{"num_key_value_heads": 3, "head_dim": 32, "parallel_block": false, "init_std_qkv": 0.0537, "init_std_up": 0.0537, "lr_head": 0.0093, "warmup_steps": 200, "schedule": "cos", "final_lr_fraction": 0.0, "doc_mask": true, "max_steps": 7050, "dataset": "wikipedia_en"}
Each number is 128 + 24 x the weight over its row's rms, rounded and kept within 0 to 255. Layers, rows and columns count from 0. The size above them is the row's rms in percent of the matrix's.

# layer 2 attention query, 96x96, rms 0.162, rows 0-31, columns 0-47
size [ 88 102  78  88  85  96 100  93  92 108 103  76 104 102  93 102  99 101 100 113 102  93 102 103 108  98 107  99 106 102 100 107]
[[119 115 138 130  99  99  90 138 142 119  96 147 136 141  75 121 115 102 126 130 128 121  81 121 186 122  93 138 158 114 128 108 114 150 142 123 119 147 136 136  59 110 102 131 122  91 145 115]
 [105 124 150 140 100 113 146 161 119 109 123  89 120 126 149 128 131 150 131  87 162 137 137  95  88 148 146 158  95 123  65 114 184 105 113 151 114 138  97 132  92  97 152 126 136 166 130 116]
 [146 136 118 147 129 146 134 118 122 130 160 176 160 144 144 128 149 121 152 128 126 118 190 156  81 109 176 133 135 143 126 155 128 154 137 129 144 119  90 131 119 144 145 115 137 158 126 150]
 [122  62 141 154 114 126 140 126 138 141 101 115 156 107 162 165 129 125  77 156 129 170 120 147 158  95 100 108 153 101 137  83 112 119 131 136 116 144 151 124 159 125 117 105 106  99 158 150]
 [132 113 147 138 128 120 156 143 109 139 117  81 139 134 143 160 115 163 117 142 147 121 124 113 144 143  98 128 122  43  99 118 141 116 132 135  88 135 172 146 106 108  81 120 112 123 155 116]
 [101 123  96 145 143 176 128  86 147 117 130 168 110 108 121 127 133 124 157 140  98 105 125 195 130 128 105  86 137 153 148 162 102 135 133 102 153 102 102 118 168 187 160 141 129 122 137 165]
 [130 156 127 130 123  90 168  85 165  86 132 117 143 134 112 116 144 105 177  93 166 101 149 109 111 146 124 163 127 161 126 118 150 154 101 128 115 157 101 131 147 144 150 150 152 210  98  84]
 [103 119 114 139 129 183 130 122 155 116  96 164 154 126 104 130 130  98 124 181 135 109 158 130 113 122 118 122 145 130 125 114 127 193 133 143 113 136 104 105 152 148 135 115  81 112 129 138]
 [ 92 125 139 114 112 129 132 136  74 107 118 130 128 144 166 131 154 147 167 105 121 145 105 122 159 105 103 138 190 126 160  98 106 122  58 118 149 104 148 130 154 132 160 151  90 115 129 131]
 [128 104 132 129 155 122 136 155 123 123 129 103 119 170 114 118 151 128 128 140 175 137 146 111 111 139 107 125 101 122  70 123 136 152 119 130  83 101 140 143  85  83 105 139 125 101 116 124]
 [127 122 113 129 119  55  86 159 148 129 136  91 128 124 112 126  99 136 132 109 154 122 142  93 131 147 120 200 116 126 120 128 149 117 127 133 126 160 124 126  80 122 132 102 105 138 108 108]
 [125  64 156 124 116  96  99 118 156 181 138 110 118 154 105 134 118 156  98 127 118 138 147 117 123 128 109 117 126 147 115 120 153 102 112  96 136 130 128 119 100 109 161  89 124 137 114 103]
 [127 134 161 102 137  99 153 125  93 144  79 120  73 143 103 126 119  98 114 107 192 130 174  76 107 152 149 121  99 113 120 133 133 125 107 136  81 118 141 145 112 105 143 132 130 134 123 133]
 [136 196 100 134 114 102 107 140 130 108 120 130  99 141 147 132 192 145 142  86 106  99 133 144 148 125 139 116 123 149 124  93  94 162 121 142 162 110 128 124  93 122 165 167  91 133 162 173]
 [165 143 100 140 108 144 119 115 121  97 148 115 128 125 132 119 137 130 106  57 137 177 134 153  97 147 125 135 138  94  89 119 121 123 197 115 120  59 126 135  87 131 117 107 186 107 139 151]
 [166  85 125 122 103 133 117 136 117 148 113 126 195 144 143 118 100 100 125 121 118 155  75 109 128 146 135 138 113 141 112 142 150 124 131 162 144 142 145 164  48 122 156 175 165 146 165 143]
 [161 127  88 131 123 126 114 145 115 166 155 123 142 141 102 137 149 126 127 110 135 128 128 104 144 115  97  99 128  82 127 111 150 133 120 109  95 143 117 131 124 146 137 150 144 161 169 125]
 [120 111 138 118 115 128 112 118 114 129  89 113 124 109 114  97 160 126 120 167 133 150  96 113 100 128 133  94  97 141  90 127 175 152  96 161 156 173 119 127 107 103 159 122 137 144 127 130]
 [115 148 130  87 105 102  89 146 160 133 131  96  99 113 143 103 124 124  72 106 135 107  82  85 111 115 107 178 152 105 153  81 155 168 185 110 135 119 127 114  96 156 120 126 148 105 114 115]
 [106 123 153 142  91 135  60 129 120 114 152 118 156 154  94 106 121 126 128 127 132 144 119  99 143 159 119 162 115  72  85 110 132  98 144 129 178 142 104  81 196 135 129 169 122 120 128 113]
 [118 130 110 169 142  82 120 114 165  93 151 103 122 153 164  82 164 145 100 155 117 144 151 149 129 103 155 140 110  96  95 102 121  88 126 187 127 100 155 117 101  99  77 168 105 149 132 162]
 [128  86 114 136 141 114 130 141 107  92 129 148 139 175 114 157 116 166  76 151 138 115 131 134 118 122 100 128  79 109  99  98 125 188 181  74 113 172  94 118 112 152 154 175 127 144 133 146]
 [115 138 109 124  95 146 143 119 163 120  74 123 130 143 199 114 119 108 101 121 140 143 150 116 125 142 117 153 122 100 103 114 117 157 122 141 136 142  93 137 172 135 154 187 141 129  84 117]
 [169 131 147 144  93 106 143 145 127 102 124 129 112 113 154 146 127 126 122  95 100 103 135 122  98 110 169 124 143 172 136 159 169 128 129 127 122 101 122 147 153 159 177 167 140 164 160 139]
 [154  98 123 122 103 131 103 153 105  95 155 122 154 122 157 135 100 149 122  98 127 145 116 157 123 116 129 136 164 139 136 132 129 152 120 123 106 191 106 135 130 130  93 120 126 147 124 152]
 [129 114 127 122 134 124 104 116 125 118 151 128 142 138 115 140 124 129 133 108 141  92 114  94 145 138  92 143 165  68  90 160 111 136 113 119 128 116 149 167 139 101 107 156 111 111 129 163]
 [114 117 109 124 133 137 114  58 100 133  75 135 138 119 122 132 137 126 153 165 115 159 134 108 150 151 126 117 142 133 142  99 164  96 119 110 140 161  89 146 107 107 138  96 134 163 118  92]
 [107 128 131 112 136 130 136 109 143 153 125 150 126 160  95 119  97 127 144 103 115 114 121 132 100 125 112 140 150  83 139 147 145 128 178 146 112 128 134 130 167 141 156  76 128  96 202 175]
 [173 105  88 132 147 139 117 116 120 103  90 114 135 153 165 138 143  75 127 145 114 117 120 134 135 118 158  84 152 100 129 102 124 157 146 126 146 150 154 150 151 126  86 106 130 148 120 131]
 [155 121 136 154 108 145  93 128 153 137 162  93 118  90 175 138 124 120 121 135 113 107  96 153 109 166  86 127 154  75 130  93 112 134 121 130  94 142  98 161 128 143 196 134 118 165  93 151]
 [ 99 201 130 104 135 108 130 141 141 117 103 165 147 114 137 121 177 145 161 119 118 148  77 149 134 115 125 111 106  98 198 103 182  97 126 132 153 121 130 127 120 145 145 142  98 169 152 117]
 [151 148 129 104 106 160 153 134 119 140  87 113 146  60 121  98 121 159 118 168 135 139 176 121 141  89  66 116  93 155 149 108  74 124 173 105 167 115 145 119 142 129 146  98 106 118 171 138]]
# layer 2 attention key, 96x96, rms 0.163, rows 0-31, columns 0-47
size [101  84  99  87  93 111  94 101 109  92  79 134  96 104  99 102  97  96  94 110  91  97 102 102 103  97 105 105 100  93  95 108]
[[111 116 167 102 125 110 157  94 136 141  99 141 100 110 129 130 162 144  90 113 163 117 170 114 120 130 118  97 127 160 150  95 133 146  76 108 112 139 154 124 129 117  86 130 123 129 142 111]
 [124  72 115 153 163 137 135 105 155 154  82 122  98 148 127 148 150 113 138 134 155  83  93 123 137 146 122 101 148 111  90 135 117 148 157 105 121 139 182 164 101 169 148 134 133 154 109 159]
 [146 161 113 140 136 131 101 132 106 133 147 176 163 125 144 123  85  99 142 117 103 137 114 132 111 128 107 149  94 150 155 150 140 111 141 150 165 151 108 132 131 132 171 133 143 169  85 116]
 [139 139 126 126 127 144 103 128 105 110 158 128 150 129 115 112 135 128 133  68 136 114 150 137 129 161 149 137 115 169 126 151 161 125 118 126 140 133 113 123 103 130  72 130 155 122 125  92]
 [ 81 166 149 151 129 127 135 139 111 134 200 156 138 152 104 111 137  97 127 114 127  99 156 127 105 126 142 111 128 146  84 153 173  96 118  95 145 121 137 131 176 107 140 147 156 159 126 109]
 [122 127 148 124 116 125 132 119 123  77 153 133 158 178 102 155 151 176 104 149 129 116 170 188 112 122 105 146 137 106 154 111 154 108 152 152 119 112 114  96 125  88 131 168 120 173 104 127]
 [100 141 108 149 124  86 116 109 116 125 131 126 113 131 165 105  93 100 103 123  94 135 122 152 130 150 147  91 127  88 127 148 113 107 115 139 125 153 104 145 127 117 112 153  88 153 137 143]
 [ 61 147 131 117 124 115 114 100 156 126 140 146 140  93 148 131 157 168  98 165 116 126 157 153 101 121 125 107 119 141 153 166 130 151  91 116 111 109 114  91  97 120 126 100 157 166 136 127]
 [143  91  72 163 102  89  98 126 129 150 107  89 122 121 112 119  89 160 133 107 101 130 129 121 140 143 123 147 116 140 107  96 116 137 150 132 133 128 166 165  88 122 165  92 136  85  97 145]
 [112 162 129 110 151 153 146 125 135 107 127 103 119 131 125 122 169 121  98 161 149 121 126 148 183 137 141 134 133 132 122 125 109 100 112 123 104 122 164 123  99 151  98 134 147 104 140 142]
 [ 99  73 116 119 133  82 131  99 146 162  94 133 144 147 142 127 109 202 163 127 125 131 113 153 141 124  95 172 116 147 129 122 144 159 155 109 161 112 111 145 100  98 150 129 104  74 115  94]
 [155 143 171  89 138 158 157 124 119 120 111 132 122 137 113 147 146 131 126 147 127 137 159 150 105 138 145 112 129 115  92  76 152 109  90  88  83  97  95  96 147 155 140 117 165 133 117 135]
 [160 146 122 160  70 112 115 158 134  84 122 112  88 132 138 136 170  58 156 145 153 111 154 135 124 138 147  89 111 124 156 120 101 155  96 147 106 129 136 166 141 147 110 116 104 123 135 153]
 [132 141 108 107 128 126 100 157 106 139 144 109 173 118 112 158 160 189 111  55 157 147  87 127 145  93 133 132 169  81 131 139 130 152 142 142 126 105  94 115 146 131 146  98 121 146 124 154]
 [120 126 136 144 104 138 141 123 148 122  97 114 155  95 159 104 103 201 139 113 151 122 146 117 151 132 110 165 169 133  95 123 133 107 105 132 146 118 101 112  90 150 113 124 151 188 142 147]
 [113 102 130 172  98 180 122 167 103 106 129 111 119 149 124 131 119 163 154  71 101 124 134 167 130 135 166 137 110 118 121 116 115 153 156 148 137 119 148 107 141 144 110 120 167 159  97 137]
 [173 139 113 141 161 127  93 141 161 132 143  77  99 126 116 131 121  92 115 151 105 110 138 139 122 145 129 130 111 121 117 176 136 159 154 127 136 145 133 141 111 155 155 135 130 190 108 126]
 [128 108 131 117 150 188 106 125 123 136 128 147 149 153 143 134 158  97  87 111  84 138 165 101 118 137 135 112 142 140 143 110 119 164  55  84 110 149 147 109 128 155 116 134  89 130 118 142]
 [120 130 162  94 132 109 139 120 107 161 121 140 133 145  80 112 137 131 133 106 121 111 107 100 112  78 103 170 127 144 115 150 119 156 168 113 142  85 114 101 124 145 102  90  97  95 122 108]
 [157 131  88  75 109 134 111 104 146 136 122 139 143 109 113 127 131 103 117 135 130 142 126 144 112 115 161 123 167 125  71 142 114  92 144 127 152 129 150  99 126  94  99 120 137  95 110 157]
 [ 81  92 128 117 129 135 154 103  91 165 138 129 140  93 129 131 151 156 119 186 165 140 149 115 125 107 154 107 120  98 125 124  99 135 142 110 130 138 138 134 150 129 120 111 154 147 141 147]
 [151 134 109 119 161 113 123 145 137 137 140 133 165 163 112 115 111 129 126 171 101 128 125 126 146 145 126 142 104 149 113 124 147 154 145  78 127 131  81 201 135 159 152 139  87 142 105 140]
 [118 139 137 142 136 124 150 104 143 148 159  93 130 129 165 148 138 139 115 140 120 132 123 128 124 139 115 108 143 115  89 109 138 178  93 150 165 153 134  91 122  69 173 154 139 123 105 123]
 [ 92 111 145 176 120 146 146 133 111  68 133 126 141 119 102 140 124 170 104 106 133 159 105 140 102  98 127 127 135 150 135 152 142 168 113 133  91 156 130  89 177 163  82 155 129 145 119 126]
 [107 135 124 124 154 141 158 116 154 127 150 149  98 147 141 158  88 127 140  76  97 124 109 155  83 117 127 134 133 156 110  87 173 126 107 104 107 149 113 158 154 104 144 127 153 127 112 178]
 [141 131 132 105 127  98 124 161  96 100 133 121 144 153  96 123 140 151 141 105 142 110 130 125 148 142  98 157 111 141 185  89 152 144 132 124 151 143 148 117 128  77 119 143 130 149 123 124]
 [142 159 100 165 139 140 132 108 135 107 125 136 141 103 120 125 119 127 146 190 105 124 135 141 183 132 125 119 126 119 160  63 153  95 128  92 125  99 100 110 118 122 108 117 102 143 156 170]
 [181 117 125 108 129 132 127 137 128 116 119 149 144 161 168 160 116 188 111 137 148 128 146 144 112 143 100 138 180  92 147 147 112 103 172 142 103 147 125 132 176 119 170 117 128 109 133 161]
 [ 99 106 152 128 156 136 137 101 134  91 165 163 146 121 154  90 126 126 162 110 115 116 117 126 144  91 114 122 134 127 141 109  84 148 126 194 119 139 168 103 115 128 127 151 167 166 111 126]
 [152 110 135 131 110 169 146  88 147 162 161 137 104 126 149 120 121 121 149  80 141 122  92 159  94 150 113 172 105 149  81 118 143 143 154 144 121 124 143 127  87 134 121 140 141 119 149 121]
 [116 167 151  92 145 141 123 143 131  87 118 124 132 146 115 124 123 128 143  96 141 140 121 152 140 127 133 161 129 107 102 180 100 116 172  66 155 140 115 128 114 154 150 132 171 103 175 123]
 [138 189 115 125 166 136 140 140 135 109 150 148 151 124 129  96 168 121 106 127 123 105 118 106  93 126 140 200 119 145 126  97  98 148 133 130 123 140 133 127 101 147 155 124 101 142 137 145]]